python train.py --num_hidden_layers=9 --hidden_size=192 --num_attention_heads=9 --num_key_value_heads=9 --head_dim=32 --intermediate_size=512 --vocab_size=8192 --hidden_act="swiglu" --norm="rmsnorm" --norm_place="pre" --norm_eps=1e-05 --positions="learned" --qk_norm=false --attn_scale=0.177 --bias="none" --tie_word_embeddings=false --parallel_block=false --extras=["capped logits"] --init="normal" --init_std_qkv=0.0589 --init_std_o=0.0 --init_std_up=0.0589 --init_std_down=0.0 --optimizer="muon_variant" --learning_rate=0.0012 --lr_mult_o=2.0 --beta1=0.9 --lr_head=0.002 --max_grad_norm=2.0 --warmup_steps=200 --schedule="wsd" --decay_fraction=0.761 --decay_shape="linear" --final_lr_fraction=0.0 --batch_tokens=8192 --max_seq_len=512 --doc_mask=false --train_tokens=122400000 --max_steps=14942 --dataset="wikipedia_en"
Each number is 200 + 40 x the weight over its row's rms, rounded and kept within 0 to 999. Layers, rows and columns count from 0. The size before them is the row's rms in percent of the matrix's.

# layer 5 MLP gate, 512x192, rms 0.0849, rows 301-313, columns 0-191
107,221,216,195,207,238,86,234,234,142,208,218,178,193,194,190,223,244,249,206,264,277,200,156,226,258,209,192,152,171,201,148,214,245,202,250,251,236,185,202,224,269,182,186,195,155,226,247,192,192,193,177,240,175,183,272,118,234,227,207,142,248,186,106,134,188,129,208,226,214,239,264,201,184,218,196,165,147,203,239,163,204,236,233,158,123,161,224,185,208,209,184,131,206,224,240,132,230,169,177,209,227,221,165,123,255,177,219,175,205,274,203,185,135,266,303,192,194,230,158,271,191,245,164,276,192,201,177,286,230,126,128,171,180,203,190,207,157,271,172,244,204,267,171,227,182,226,171,172,229,169,202,182,228,290,177,205,206,206,160,188,165,191,219,227,253,171,215,198,237,232,151,212,177,244,193,230,154,209,261,192,226,118,172,175,244,168,271,145,157,170,176,130
108,172,243,223,218,206,189,223,204,178,148,199,272,176,181,245,236,184,208,213,210,208,248,136,203,117,197,178,151,209,263,199,248,243,134,171,222,160,198,186,192,95,259,142,205,149,137,154,196,230,249,224,206,216,266,257,160,197,237,125,172,180,155,124,267,254,215,198,190,228,268,217,169,266,200,247,238,193,161,195,148,201,257,147,209,225,169,247,155,238,182,244,203,148,261,109,164,215,216,134,249,160,197,153,170,272,216,253,114,267,262,219,210,234,139,207,238,270,250,145,263,162,222,201,239,168,252,140,225,167,212,173,226,207,171,173,100,166,173,228,270,177,205,202,209,231,137,240,262,191,231,205,197,203,218,193,162,184,186,250,209,159,183,233,206,187,205,259,124,191,253,199,205,247,193,223,242,165,146,221,146,201,247,189,196,257,212,186,232,194,209,185,230
093,170,149,217,247,209,212,205,211,219,168,198,174,238,234,162,266,236,167,205,234,274,251,201,267,224,191,159,225,263,163,200,169,176,217,190,185,208,162,129,210,182,209,186,265,234,211,263,161,250,167,179,169,227,267,242,166,217,194,153,275,181,160,177,214,273,208,155,263,114,276,151,239,184,156,181,202,257,194,150,149,256,140,224,278,292,152,200,188,251,211,199,172,167,217,132,256,227,267,144,247,228,218,174,216,222,179,187,240,159,157,219,212,195,251,264,219,197,179,241,162,221,168,176,174,162,190,263,221,248,194,165,217,224,117,189,176,227,202,183,222,215,272,224,235,198,171,203,203,222,193,211,203,203,153,238,244,232,216,210,312,158,189,213,133,196,217,182,237,256,139,182,272,255,228,222,202,181,286,131,217,160,175,235,263,236,264,246,171,222,228,255,119
093,128,196,184,264,213,226,221,259,256,235,202,209,180,141,222,255,205,214,234,218,210,231,221,196,257,231,135,181,224,265,183,221,181,205,157,133,98,208,245,244,196,239,243,156,258,142,182,94,250,240,181,221,153,219,252,139,208,241,117,228,193,220,170,225,195,198,203,248,242,170,248,221,198,228,101,174,178,245,200,185,224,171,204,185,219,218,130,198,215,220,186,229,254,195,135,222,155,166,158,195,150,162,115,158,172,136,153,241,146,247,171,183,216,247,182,162,168,187,192,171,267,210,175,253,212,164,288,202,192,173,270,217,228,173,242,218,250,123,177,214,200,154,202,230,222,182,239,193,166,235,76,174,223,199,247,142,262,184,255,245,228,184,249,205,143,191,280,202,232,164,206,195,195,218,203,186,230,227,249,149,221,230,166,169,285,215,264,221,224,173,214,174
095,205,220,166,203,164,115,179,167,168,242,228,252,190,165,190,286,140,160,233,218,223,208,233,191,192,189,212,245,185,202,173,234,185,241,164,129,130,236,237,162,191,240,186,188,98,238,194,192,221,197,216,254,273,188,86,172,307,228,227,220,249,205,175,182,211,168,235,227,196,255,184,228,294,224,209,213,212,163,177,161,205,246,218,253,202,165,186,299,173,199,183,195,262,192,170,165,177,209,309,150,213,184,150,257,234,266,235,182,220,195,189,125,202,240,215,213,191,210,119,237,193,134,213,224,169,213,245,177,228,201,206,213,242,206,217,163,267,186,208,309,228,211,249,211,219,195,134,220,228,177,231,184,174,281,220,173,269,221,177,222,159,145,164,249,229,256,205,180,260,140,194,144,156,199,258,168,203,152,164,224,253,145,205,204,232,180,223,280,162,205,260,188
095,197,209,153,229,225,228,208,169,237,201,149,203,190,247,178,293,154,199,271,181,115,236,220,196,186,202,182,166,236,215,180,216,180,196,199,197,242,241,223,250,176,140,184,215,181,94,234,248,198,201,191,255,226,155,216,206,231,204,201,218,278,177,188,121,307,191,150,129,187,157,217,117,220,212,213,291,151,222,224,180,210,200,173,164,93,134,177,153,245,280,179,207,220,165,194,212,278,208,201,213,182,198,215,166,267,209,225,195,159,267,168,199,205,175,227,232,222,143,259,219,190,205,191,124,184,131,209,219,273,209,248,232,260,205,208,239,169,280,138,171,188,157,136,211,202,146,164,215,196,143,261,181,228,221,238,157,260,231,225,212,164,164,253,164,216,171,134,185,182,233,193,166,242,181,232,211,164,214,219,166,225,258,189,290,245,279,250,222,239,137,222,190
103,210,234,175,151,131,177,216,205,224,248,228,193,135,207,242,223,156,106,206,189,275,198,192,170,255,217,217,213,211,180,263,204,259,210,186,215,254,183,233,265,193,222,194,131,163,199,157,253,264,137,201,233,178,138,199,173,207,276,197,189,235,251,228,146,126,185,215,102,205,174,192,137,246,257,164,158,198,120,204,222,223,221,187,160,232,169,167,291,171,257,220,214,213,105,231,189,232,224,220,258,165,212,219,228,197,228,134,205,169,171,220,120,175,199,264,192,232,170,178,240,154,263,276,220,224,208,178,269,205,155,207,135,235,261,207,172,254,248,194,217,181,186,197,271,221,198,262,225,218,207,215,180,174,202,172,162,238,218,208,222,174,220,243,152,186,209,152,208,166,213,197,308,199,176,211,206,260,192,191,214,211,272,316,171,220,255,209,188,182,143,251,119
098,193,188,182,231,216,143,224,230,220,226,137,131,216,174,159,266,195,143,260,166,224,237,187,181,168,255,225,251,260,138,169,196,180,69,253,219,222,228,198,187,196,210,168,178,241,234,150,151,189,240,170,244,194,216,220,183,196,191,225,197,201,293,234,249,186,120,184,219,255,121,171,125,162,190,145,196,160,242,152,170,189,159,138,229,277,241,211,223,211,151,225,285,116,194,194,197,184,151,137,162,230,190,261,210,237,205,215,176,202,81,270,206,120,220,182,197,200,188,186,156,249,268,230,176,280,200,199,188,245,256,170,179,224,184,129,138,225,225,271,264,303,236,170,211,212,254,166,145,205,161,170,211,223,244,193,215,212,208,184,224,254,200,152,191,258,241,210,220,230,195,150,202,240,169,171,205,205,184,204,190,248,194,249,253,170,196,229,195,235,214,214,230
107,219,177,218,159,283,162,135,183,212,203,318,237,267,222,266,224,136,221,232,238,185,214,237,219,221,228,248,137,191,135,220,201,169,160,185,179,200,283,117,203,137,130,213,185,171,217,165,200,200,188,227,120,206,273,149,230,190,234,158,226,226,111,151,215,248,175,229,146,246,155,140,168,221,144,205,222,182,262,210,197,242,218,181,256,158,168,313,155,173,129,185,181,203,153,213,236,192,214,284,165,244,193,153,256,184,220,188,199,213,240,202,182,187,174,142,185,110,260,235,287,194,169,210,210,196,207,142,133,231,182,252,230,197,161,179,236,219,194,263,156,217,150,160,170,199,198,158,183,165,206,129,199,179,211,192,154,194,212,186,237,243,225,154,253,190,228,180,174,226,188,264,200,143,195,186,213,231,233,207,235,170,187,220,87,242,187,160,156,218,206,187,169
102,218,239,239,212,220,174,148,197,226,208,212,144,220,205,170,231,255,213,141,279,179,216,215,155,186,221,137,236,160,155,162,147,134,161,103,191,177,239,182,210,167,162,236,307,160,117,184,186,199,211,258,233,189,170,178,196,187,199,176,165,257,179,174,282,179,190,250,182,48,164,162,211,137,217,143,164,222,239,155,202,168,205,224,206,202,169,182,169,221,272,175,183,204,201,209,184,178,174,169,217,223,234,171,217,206,170,146,236,235,204,240,247,208,250,242,197,228,342,178,168,226,191,213,205,187,206,196,218,232,257,185,209,204,235,230,146,129,270,241,218,241,220,176,172,194,231,145,258,165,192,181,88,260,156,247,163,218,174,183,167,168,191,166,201,250,186,270,128,161,133,171,179,163,200,164,177,144,213,232,230,208,240,207,239,175,181,258,266,191,262,173,225
099,158,195,233,239,207,208,244,216,210,235,225,192,213,182,164,140,225,137,198,230,262,268,194,222,287,167,176,209,257,171,260,130,258,221,233,163,235,201,168,204,217,137,227,188,207,205,182,209,187,178,205,158,273,176,209,204,206,184,255,156,145,202,179,154,103,267,215,184,221,263,198,208,196,242,230,181,156,175,190,233,134,228,180,155,121,245,273,185,184,169,189,208,196,169,197,200,196,299,240,203,247,135,123,264,152,159,199,239,220,196,153,263,168,235,210,179,199,226,189,251,202,192,153,187,141,169,142,166,133,199,117,232,195,196,231,251,240,156,217,161,211,173,168,134,232,162,216,215,276,223,141,158,167,239,229,266,178,183,136,222,154,149,235,219,248,137,206,162,165,234,272,203,236,261,159,213,225,80,185,171,222,237,145,153,221,255,163,138,211,186,221,221
098,184,242,220,272,239,204,152,223,162,247,221,185,210,285,228,163,205,152,237,149,179,185,166,213,197,214,239,243,160,175,193,188,222,243,168,129,216,166,112,145,230,210,183,220,281,155,199,128,195,178,202,198,203,214,164,255,223,230,243,238,208,205,156,212,190,134,238,157,166,194,147,210,190,244,185,139,205,195,159,216,138,220,276,212,209,233,181,187,221,288,186,156,266,146,202,194,242,110,276,267,226,173,224,225,80,234,177,260,249,172,249,169,267,224,172,232,209,249,187,193,200,175,185,233,178,141,126,187,178,288,246,247,247,171,156,186,249,163,264,146,262,202,187,169,193,161,184,183,180,187,174,290,231,168,226,162,258,226,152,215,207,228,174,243,199,122,208,243,183,209,180,206,124,253,231,204,214,176,196,220,136,206,153,146,144,164,182,140,199,178,259,184
094,150,199,258,226,155,187,197,216,155,251,188,261,153,130,227,163,206,191,214,201,185,208,202,176,120,209,202,166,218,225,175,204,249,208,145,192,164,167,149,160,180,235,182,209,171,197,231,222,146,129,184,148,114,176,162,222,220,146,140,179,112,165,219,195,188,172,199,138,185,183,205,262,305,188,232,187,193,176,249,235,240,211,233,198,179,235,201,147,150,198,191,157,197,194,163,182,173,151,198,204,180,169,233,172,183,244,200,189,171,179,115,208,231,136,136,145,171,215,265,237,205,183,104,227,155,248,149,160,216,157,175,194,199,159,159,187,253,294,220,165,282,179,166,222,219,272,193,172,148,137,161,237,193,207,121,237,256,181,223,93,215,250,116,209,232,185,207,206,220,259,153,97,176,156,198,129,154,252,170,136,224,202,167,174,257,215,235,211,197,240,221,199
# layer 5 MLP up, 512x192, rms 0.0878, rows 301-312, columns 0-191
096,160,254,212,234,171,267,248,186,213,182,158,253,240,207,201,191,143,199,253,158,231,246,223,198,209,211,188,244,198,160,145,209,158,162,213,215,202,210,230,222,204,300,199,195,256,248,172,235,195,174,167,236,176,261,203,255,228,142,132,216,248,145,177,248,171,174,194,233,148,211,241,202,221,211,227,230,250,207,153,258,153,172,207,242,242,196,246,226,244,270,284,203,225,133,206,252,190,290,224,129,141,225,171,256,146,175,127,166,174,262,207,171,206,200,113,154,204,161,221,186,181,124,170,138,177,236,262,144,168,254,218,191,212,142,216,219,230,201,167,213,229,174,179,176,201,89,226,208,236,260,229,227,251,209,204,184,210,163,243,241,262,201,156,152,139,130,145,194,183,229,226,168,224,199,163,137,169,218,229,307,221,258,179,220,207,131,139,241,216,185,247,203
107,202,134,137,238,314,184,195,211,174,177,183,242,243,151,203,142,163,187,230,206,154,225,237,195,173,195,217,187,183,256,230,199,150,153,182,252,220,219,183,185,217,201,194,184,247,184,134,190,159,149,207,179,217,120,216,196,218,237,192,190,176,294,210,218,237,177,211,234,225,139,178,206,149,245,176,182,286,250,187,178,183,160,247,174,198,208,199,188,252,216,251,298,203,222,204,244,268,179,245,199,177,237,203,185,86,176,184,189,219,179,122,173,196,248,172,293,191,179,137,202,187,180,243,280,230,182,184,178,242,243,208,188,248,228,127,263,256,182,173,247,285,181,240,158,195,239,133,190,238,123,218,178,239,210,214,269,180,253,196,203,172,149,168,165,206,205,248,135,246,231,246,235,133,256,193,201,178,242,108,242,250,196,225,208,122,212,273,235,211,142,188,219
091,176,170,182,238,166,241,118,218,133,203,178,229,223,126,171,284,244,180,225,135,127,174,280,207,217,167,149,235,201,194,185,201,185,189,227,247,262,204,175,192,214,215,193,139,207,235,164,201,228,231,176,267,199,238,226,157,185,203,226,203,175,178,197,155,207,222,245,268,158,212,175,200,179,221,204,266,211,221,196,246,183,180,162,246,217,101,238,155,104,227,203,208,168,292,161,179,237,172,166,273,206,282,205,100,203,270,193,241,270,284,236,156,185,167,222,255,232,170,138,201,194,239,210,169,208,148,279,168,260,170,234,196,166,171,182,198,190,223,191,189,215,194,97,158,210,251,121,218,188,139,215,159,138,178,190,204,210,196,238,185,234,154,181,207,294,206,187,131,227,177,165,172,194,267,219,177,179,187,111,253,185,170,215,188,182,147,222,196,258,148,182,230
100,263,170,170,194,113,181,224,172,223,155,290,267,170,241,281,142,191,210,192,186,170,151,198,212,226,145,254,204,199,195,257,264,232,213,223,227,209,185,174,180,160,205,166,159,199,231,196,225,202,136,223,138,147,150,125,199,215,187,204,216,182,196,210,234,186,268,186,83,151,254,152,185,275,207,156,211,279,278,207,214,232,240,199,116,216,257,215,197,153,116,149,215,234,181,240,171,174,202,172,214,229,173,223,183,193,248,242,155,199,175,244,218,308,183,151,178,175,200,203,196,239,197,153,168,254,201,178,205,192,248,91,240,90,190,151,221,231,167,217,193,253,225,116,235,295,188,190,189,174,151,264,202,171,181,213,207,186,195,147,228,224,228,172,225,193,217,235,155,170,194,194,199,170,153,214,160,240,267,172,193,195,126,153,171,210,197,212,129,198,226,175,175
094,191,192,125,214,192,222,180,223,213,141,182,180,228,226,144,270,174,101,271,276,278,219,183,232,159,165,240,255,194,217,209,175,247,280,202,190,179,265,231,169,175,217,211,144,172,237,179,235,165,174,164,184,194,225,271,237,195,258,159,240,182,168,188,196,183,214,235,304,208,188,199,163,223,222,188,148,175,222,242,191,207,199,172,262,135,220,165,186,244,271,176,242,218,170,204,238,180,227,208,257,183,182,161,206,231,200,212,229,217,201,158,227,215,295,241,200,243,179,221,113,192,194,225,287,215,270,184,188,293,229,278,216,259,193,298,142,173,210,200,196,264,230,216,190,306,209,252,286,199,183,162,218,148,276,183,161,219,138,197,179,138,121,198,162,210,216,165,171,122,180,183,197,214,224,205,212,193,209,162,277,217,199,228,218,173,188,198,201,262,171,178,152
095,235,224,214,202,150,282,195,247,196,177,185,297,198,172,258,244,184,222,241,165,178,205,215,223,232,160,184,205,262,186,170,139,184,199,177,237,191,248,243,195,168,174,182,251,235,237,247,240,270,165,167,291,206,187,134,159,138,203,217,208,139,196,218,150,163,227,165,184,184,269,236,226,216,198,248,279,213,167,150,253,184,240,165,187,158,152,205,209,202,135,248,229,122,219,202,160,268,138,211,157,232,196,203,203,210,285,220,203,228,180,231,201,179,194,222,171,282,175,153,153,187,248,234,236,195,186,200,134,149,202,239,142,185,210,177,168,226,177,183,185,247,195,205,180,199,255,173,195,230,197,191,246,101,256,199,176,172,216,189,317,276,244,212,195,232,219,213,132,227,183,247,225,99,205,129,224,276,140,190,152,227,172,206,227,170,195,211,202,225,245,314,265
093,227,198,240,172,246,132,112,219,236,221,248,163,215,206,239,195,202,187,164,231,225,180,236,247,183,212,307,196,236,189,212,168,190,202,189,239,240,229,173,194,184,215,199,242,231,196,304,192,159,180,257,208,197,179,183,198,273,140,223,180,214,215,266,296,211,256,231,191,157,235,229,238,159,143,165,186,224,179,229,200,195,223,207,233,235,185,167,199,253,267,108,222,208,137,144,266,205,183,233,206,243,265,155,253,213,227,254,161,257,250,280,160,211,239,258,136,199,246,224,156,177,150,177,194,223,241,209,245,253,191,107,238,281,147,265,182,157,261,210,169,256,209,168,204,207,193,159,204,140,194,163,198,232,214,212,195,178,168,227,160,218,275,239,245,198,252,81,170,203,198,183,199,152,215,271,162,158,139,181,174,232,184,236,184,159,193,260,197,241,256,257,210
095,212,198,102,222,146,236,182,163,164,177,211,143,183,189,167,236,268,224,249,134,165,260,204,226,233,145,244,203,235,172,134,175,93,191,210,150,204,165,213,201,223,220,166,208,116,110,240,196,218,114,156,204,198,220,209,150,114,152,192,181,257,153,325,241,150,254,197,193,153,270,258,227,203,218,157,194,177,200,180,235,221,197,256,150,253,151,145,243,169,260,242,251,174,192,184,252,246,173,288,217,235,220,205,134,146,167,197,174,188,195,132,207,225,248,247,277,166,274,173,216,164,162,181,227,246,171,232,230,207,238,248,236,187,220,219,178,250,186,231,218,227,274,156,186,212,224,216,210,191,256,204,226,192,215,185,179,173,175,207,151,122,189,235,211,203,207,221,182,173,243,286,178,153,206,182,207,178,222,142,209,216,185,168,150,177,260,164,215,202,255,245,211
102,201,279,211,236,222,180,233,163,180,159,161,107,196,139,223,222,207,176,162,238,213,205,199,124,201,131,223,276,251,195,190,227,254,265,165,177,161,221,214,181,140,225,191,184,190,232,262,154,263,217,209,188,301,200,230,265,251,259,171,160,153,198,232,152,248,248,199,299,264,235,188,210,183,164,222,253,152,209,213,234,172,227,167,163,227,163,199,238,206,239,242,188,236,205,216,176,207,193,245,292,237,178,179,174,214,118,250,226,196,196,132,223,210,269,223,180,255,160,178,178,185,194,159,263,212,229,226,195,190,217,175,143,151,274,223,152,214,161,130,183,211,211,226,117,196,177,170,226,236,209,216,196,117,257,180,256,235,178,197,210,228,260,213,147,225,218,152,160,258,223,288,207,173,217,225,239,178,157,197,236,228,202,112,214,209,81,174,160,224,207,191,260
093,179,222,221,180,221,183,212,208,180,118,226,264,153,179,141,273,194,169,143,303,230,260,195,197,184,188,222,160,236,197,174,214,206,154,226,187,243,327,246,198,149,150,202,180,155,203,221,195,161,186,217,246,175,130,165,182,260,160,195,218,123,212,166,166,158,235,240,193,197,191,288,168,136,141,221,262,263,208,226,279,234,217,214,248,175,250,166,253,202,217,138,176,259,320,97,155,178,181,248,155,187,149,211,162,212,203,189,208,197,136,202,273,172,267,225,196,175,175,177,204,232,310,214,217,249,235,229,142,177,256,197,240,212,142,163,182,255,217,197,192,216,176,212,262,191,233,202,268,213,186,202,150,194,207,146,221,204,216,144,182,252,208,205,258,286,179,167,208,195,221,251,233,150,203,235,216,205,139,230,167,192,220,204,196,203,221,155,221,196,173,153,202
104,210,198,171,223,168,202,142,282,122,184,226,240,234,231,185,259,294,155,226,266,190,248,217,238,202,173,186,227,249,102,272,246,229,234,273,223,222,194,237,235,166,207,191,283,184,174,161,205,120,232,218,217,204,181,173,222,209,223,264,206,192,81,255,175,186,263,263,143,265,184,240,234,237,231,229,230,239,263,117,247,172,202,166,173,227,185,171,199,223,226,149,184,190,200,197,156,304,168,181,229,212,198,160,188,157,171,149,223,169,211,204,136,180,147,227,184,170,196,209,150,226,204,217,219,251,192,201,165,223,169,209,214,233,245,88,239,200,171,194,200,201,202,225,264,195,128,181,190,181,182,101,184,217,228,155,149,141,179,205,248,249,206,236,251,226,225,196,116,189,177,225,241,161,144,147,223,216,165,224,239,230,284,248,245,222,189,202,252,219,194,203,178
090,244,160,194,264,153,242,194,131,164,201,195,207,204,205,203,243,168,153,226,233,186,114,188,153,241,211,215,172,164,223,190,216,162,174,286,282,204,175,214,182,249,136,215,185,195,172,156,226,278,216,212,209,208,149,212,223,213,201,131,210,297,213,241,173,202,175,278,185,210,185,215,267,116,218,265,82,191,164,174,231,197,171,175,195,214,245,155,201,121,243,121,205,171,235,260,204,184,178,210,187,206,143,169,173,208,197,244,175,214,188,220,196,202,101,168,217,182,174,222,163,243,197,193,329,201,207,154,183,151,246,166,222,191,196,233,165,133,189,169,197,181,178,205,120,157,146,132,239,229,193,294,206,261,239,169,206,148,198,136,207,233,278,190,226,160,252,185,221,203,220,186,255,229,204,197,110,162,247,209,152,103,189,191,161,172,168,212,196,233,188,223,159
# layer 5 MLP down (transposed), 512x192, rms 0.0726, rows 301-312, columns 0-191
108,228,196,120,285,191,203,189,207,156,189,77,225,220,239,169,232,222,251,176,292,234,228,251,209,125,189,231,166,190,224,183,254,209,132,199,253,149,144,199,183,166,218,289,265,240,187,147,233,187,155,201,229,178,241,143,227,189,172,200,271,128,200,158,237,189,194,178,168,206,192,166,127,244,198,115,187,244,199,181,212,173,268,139,220,205,275,213,146,228,241,151,170,201,139,170,185,225,234,224,153,148,176,193,135,154,198,238,230,236,230,223,169,240,232,240,146,194,191,150,137,228,281,78,203,213,182,148,217,167,211,133,128,157,248,221,194,198,209,235,209,216,152,230,190,158,198,203,255,183,197,254,151,196,123,165,186,180,226,173,266,199,191,197,177,179,231,234,161,211,247,118,252,186,197,207,214,179,127,209,222,159,220,263,191,220,192,221,186,185,182,189,156
100,213,165,252,214,158,262,229,220,182,170,220,218,198,207,127,226,185,199,173,171,187,148,165,170,196,181,196,183,225,242,228,188,146,209,247,158,221,200,291,176,184,291,198,233,232,187,205,230,252,230,122,200,262,216,199,278,162,172,235,189,220,216,242,218,222,227,222,195,185,188,208,163,221,119,295,192,214,235,225,266,249,287,160,204,232,217,190,220,233,242,175,172,177,171,165,106,104,212,211,208,246,196,214,201,205,173,151,239,188,159,201,181,205,185,281,132,159,201,208,191,250,179,120,221,265,204,195,197,227,218,244,216,162,230,248,165,184,323,233,185,210,195,194,251,133,199,213,193,110,197,173,245,266,247,248,201,149,224,97,127,164,215,167,229,259,277,165,242,169,179,134,178,174,222,221,192,151,170,229,187,191,187,96,171,209,207,212,198,213,255,277,229
086,262,242,230,181,209,206,228,226,149,165,139,193,147,188,192,192,185,239,134,264,199,180,185,138,245,203,191,157,173,212,230,198,215,147,215,139,168,199,98,242,190,203,200,227,230,209,133,242,134,195,234,229,197,204,193,242,131,94,248,219,199,188,221,176,179,207,182,187,215,135,251,149,220,145,199,146,247,273,183,129,210,182,200,183,218,213,210,232,249,219,180,172,207,125,178,204,275,94,179,210,188,269,196,200,193,205,120,211,191,193,149,201,91,242,175,210,167,205,180,169,217,228,170,190,152,200,187,221,157,195,273,164,181,169,313,181,194,156,133,171,130,195,107,181,183,173,215,208,244,162,173,283,262,174,197,175,227,179,200,133,221,105,180,205,165,162,225,236,91,195,179,199,151,138,218,171,217,196,208,187,168,223,235,241,180,204,173,201,239,240,136,228
100,204,209,240,201,167,274,188,231,100,259,218,191,233,132,231,156,176,223,173,239,192,202,188,209,147,273,172,219,209,237,180,245,235,250,189,169,176,195,244,166,250,203,200,208,176,212,201,230,193,248,223,155,204,211,261,206,162,248,162,254,232,265,150,198,157,157,136,178,201,213,162,229,141,238,199,153,135,164,113,210,236,139,186,164,250,234,145,191,192,184,226,193,210,221,214,182,238,133,244,170,188,315,179,220,257,188,222,229,224,203,118,171,173,176,213,244,156,112,259,229,229,242,214,183,223,183,269,232,157,170,253,204,218,219,236,219,176,242,198,251,139,178,282,222,104,162,244,163,185,151,134,250,203,170,201,186,263,155,295,275,249,218,206,134,169,153,194,233,127,190,173,173,232,144,133,225,202,147,239,217,174,234,266,211,201,190,227,179,207,229,233,222
091,164,235,188,143,173,237,215,264,162,213,239,240,222,177,215,155,194,221,122,167,188,231,176,174,165,275,207,123,191,178,259,219,265,160,251,217,199,148,157,213,277,196,165,204,232,230,202,174,193,183,275,255,252,123,184,197,127,191,231,262,169,211,208,233,120,141,202,204,233,138,241,210,194,132,201,194,216,197,233,281,217,177,200,74,158,226,295,194,203,199,218,171,181,140,170,193,220,224,121,183,102,142,217,206,185,209,197,182,182,194,224,171,156,144,166,172,176,245,117,150,228,251,139,180,256,201,182,215,130,180,193,238,159,206,224,257,208,231,146,176,178,228,137,226,156,129,229,195,200,214,227,192,226,159,258,254,170,194,226,218,118,263,201,199,136,201,193,199,201,166,141,185,202,212,141,224,204,285,234,197,168,218,214,224,153,157,190,133,147,187,170,198
099,175,235,176,201,237,133,150,231,205,130,159,93,209,238,146,167,194,200,190,147,155,196,169,184,202,227,188,223,164,228,217,170,201,192,253,132,195,110,205,262,247,177,149,228,175,168,188,213,201,201,185,187,240,207,228,235,169,214,249,178,242,177,179,234,188,216,205,127,192,147,180,198,193,128,198,248,199,149,161,203,230,189,185,161,208,173,86,312,213,217,143,228,166,203,242,241,178,207,252,105,150,187,180,179,143,118,210,252,195,219,169,177,226,166,295,253,191,189,174,127,220,177,99,170,181,168,168,187,271,219,206,217,188,192,136,212,196,171,184,206,175,221,152,184,160,217,286,248,208,188,199,211,171,124,171,201,221,195,183,167,188,219,137,180,252,246,176,124,257,183,219,149,191,248,226,166,229,202,191,252,168,261,208,222,116,234,312,226,162,210,177,246
101,195,226,202,180,184,283,177,214,168,190,210,246,253,205,245,213,200,226,195,127,138,188,170,205,217,173,192,251,157,151,170,202,225,227,192,179,202,217,159,123,181,265,184,198,212,210,179,207,150,197,229,244,181,206,200,228,180,219,182,236,192,247,119,243,157,256,155,152,202,176,196,160,181,233,294,294,238,238,186,177,170,229,180,144,131,183,208,164,230,200,241,199,138,238,151,229,133,146,221,160,275,197,185,120,144,252,194,261,188,143,220,218,155,176,203,210,211,205,206,174,141,152,182,223,147,199,195,221,218,186,255,166,170,161,209,163,148,221,171,293,208,224,87,149,239,166,244,216,115,223,239,208,207,189,235,213,190,223,157,245,178,92,236,284,221,159,230,180,117,224,213,166,168,266,143,274,220,191,206,164,163,294,169,221,198,304,191,222,187,187,188,213
093,205,200,221,150,175,207,125,130,250,220,170,168,217,125,204,268,108,203,212,186,148,261,195,192,228,207,184,210,171,234,265,164,196,170,194,210,164,182,215,235,195,201,285,218,244,190,225,193,148,234,290,206,231,159,251,171,243,246,184,205,176,203,101,147,239,201,209,236,159,145,189,220,191,240,178,180,174,230,179,181,187,219,244,236,184,255,230,192,233,170,118,206,153,249,212,184,155,240,219,215,230,203,186,260,221,208,108,222,199,187,184,258,226,211,165,137,228,288,172,201,179,223,199,159,128,225,288,174,166,143,99,174,172,147,157,182,175,248,252,146,223,187,230,220,179,256,119,143,120,262,228,161,203,233,154,215,171,206,189,259,250,159,136,194,212,200,238,187,190,170,197,216,225,194,229,217,190,243,232,117,211,215,114,170,199,174,182,201,197,84,146,181
099,289,173,278,180,212,214,259,213,233,232,210,193,212,248,199,160,105,242,264,171,184,156,305,189,277,280,238,190,149,119,148,219,196,176,250,168,227,206,172,279,257,206,201,186,171,198,168,158,150,204,259,219,202,201,219,159,207,228,170,207,138,226,240,201,211,201,274,154,188,149,236,201,219,190,206,260,226,167,212,234,177,158,174,194,222,202,226,237,169,199,105,185,189,264,247,254,200,148,172,210,192,174,208,142,169,173,193,198,172,146,188,296,233,213,232,172,224,194,252,281,79,193,220,151,268,190,179,248,225,200,239,247,202,205,200,174,207,190,246,228,188,176,231,183,173,190,223,228,233,188,132,188,180,240,147,167,272,150,195,156,145,210,158,143,145,183,173,172,208,229,232,214,185,277,197,237,271,204,223,213,294,224,147,251,151,190,170,231,256,179,231,228
098,215,140,206,238,159,97,168,181,258,234,187,137,202,187,150,222,231,235,215,137,225,197,191,212,250,240,211,224,214,158,247,159,202,262,176,209,128,252,168,193,149,256,131,183,249,182,148,194,223,142,211,184,154,192,216,203,198,299,210,195,183,217,187,292,271,202,182,205,219,210,167,159,208,260,215,197,174,170,147,195,255,207,286,189,178,182,149,90,174,212,208,219,195,190,217,126,143,217,134,152,168,293,222,291,238,176,262,230,278,195,143,240,171,218,253,205,201,253,198,192,237,136,185,145,214,217,186,127,282,216,180,142,219,214,236,207,295,209,277,221,234,204,172,173,201,229,170,216,191,179,163,292,197,212,213,203,157,189,156,138,136,184,190,158,238,201,187,249,208,215,181,237,181,158,195,226,224,141,159,195,141,129,183,188,214,229,224,177,219,202,172,175
105,243,224,201,155,247,223,185,182,159,144,148,185,175,162,245,217,115,141,224,190,144,208,201,232,149,193,224,223,183,163,194,189,208,189,252,193,156,224,239,216,209,237,177,214,200,221,185,239,192,197,96,227,188,127,129,170,145,226,161,225,188,159,214,316,224,197,271,190,204,248,271,165,122,224,141,181,256,216,241,200,196,232,191,176,215,213,222,201,249,208,212,178,269,220,256,214,188,249,225,197,205,251,212,234,195,210,179,227,199,215,224,121,193,176,234,128,110,130,183,151,210,242,232,232,136,214,197,153,193,205,226,188,297,266,240,280,155,231,255,220,275,238,75,255,178,216,245,164,179,196,234,199,129,251,152,242,229,147,281,202,203,148,176,186,249,199,225,117,189,193,179,247,217,190,225,245,256,144,188,234,193,240,242,169,199,199,237,228,209,192,170,176
093,139,186,211,148,211,145,155,233,213,248,247,206,236,235,132,211,279,264,174,162,197,183,191,184,85,186,164,106,230,151,214,185,239,217,154,181,204,135,166,155,182,217,149,206,176,262,200,162,200,247,222,196,199,152,185,168,162,206,190,186,176,217,146,288,213,192,225,218,251,186,185,169,208,182,113,193,196,213,192,198,234,209,214,254,175,120,192,179,249,201,226,184,248,181,186,207,252,152,280,192,183,221,151,221,215,229,259,265,258,177,183,210,225,236,202,161,214,196,126,265,130,192,190,173,239,213,320,247,273,259,231,216,257,182,176,248,230,175,207,217,185,215,257,256,205,227,224,190,144,239,177,129,227,140,210,196,209,238,260,274,221,145,198,217,155,146,185,216,230,216,236,226,181,173,184,195,262,130,235,246,221,258,184,238,271,141,132,238,191,272,169,190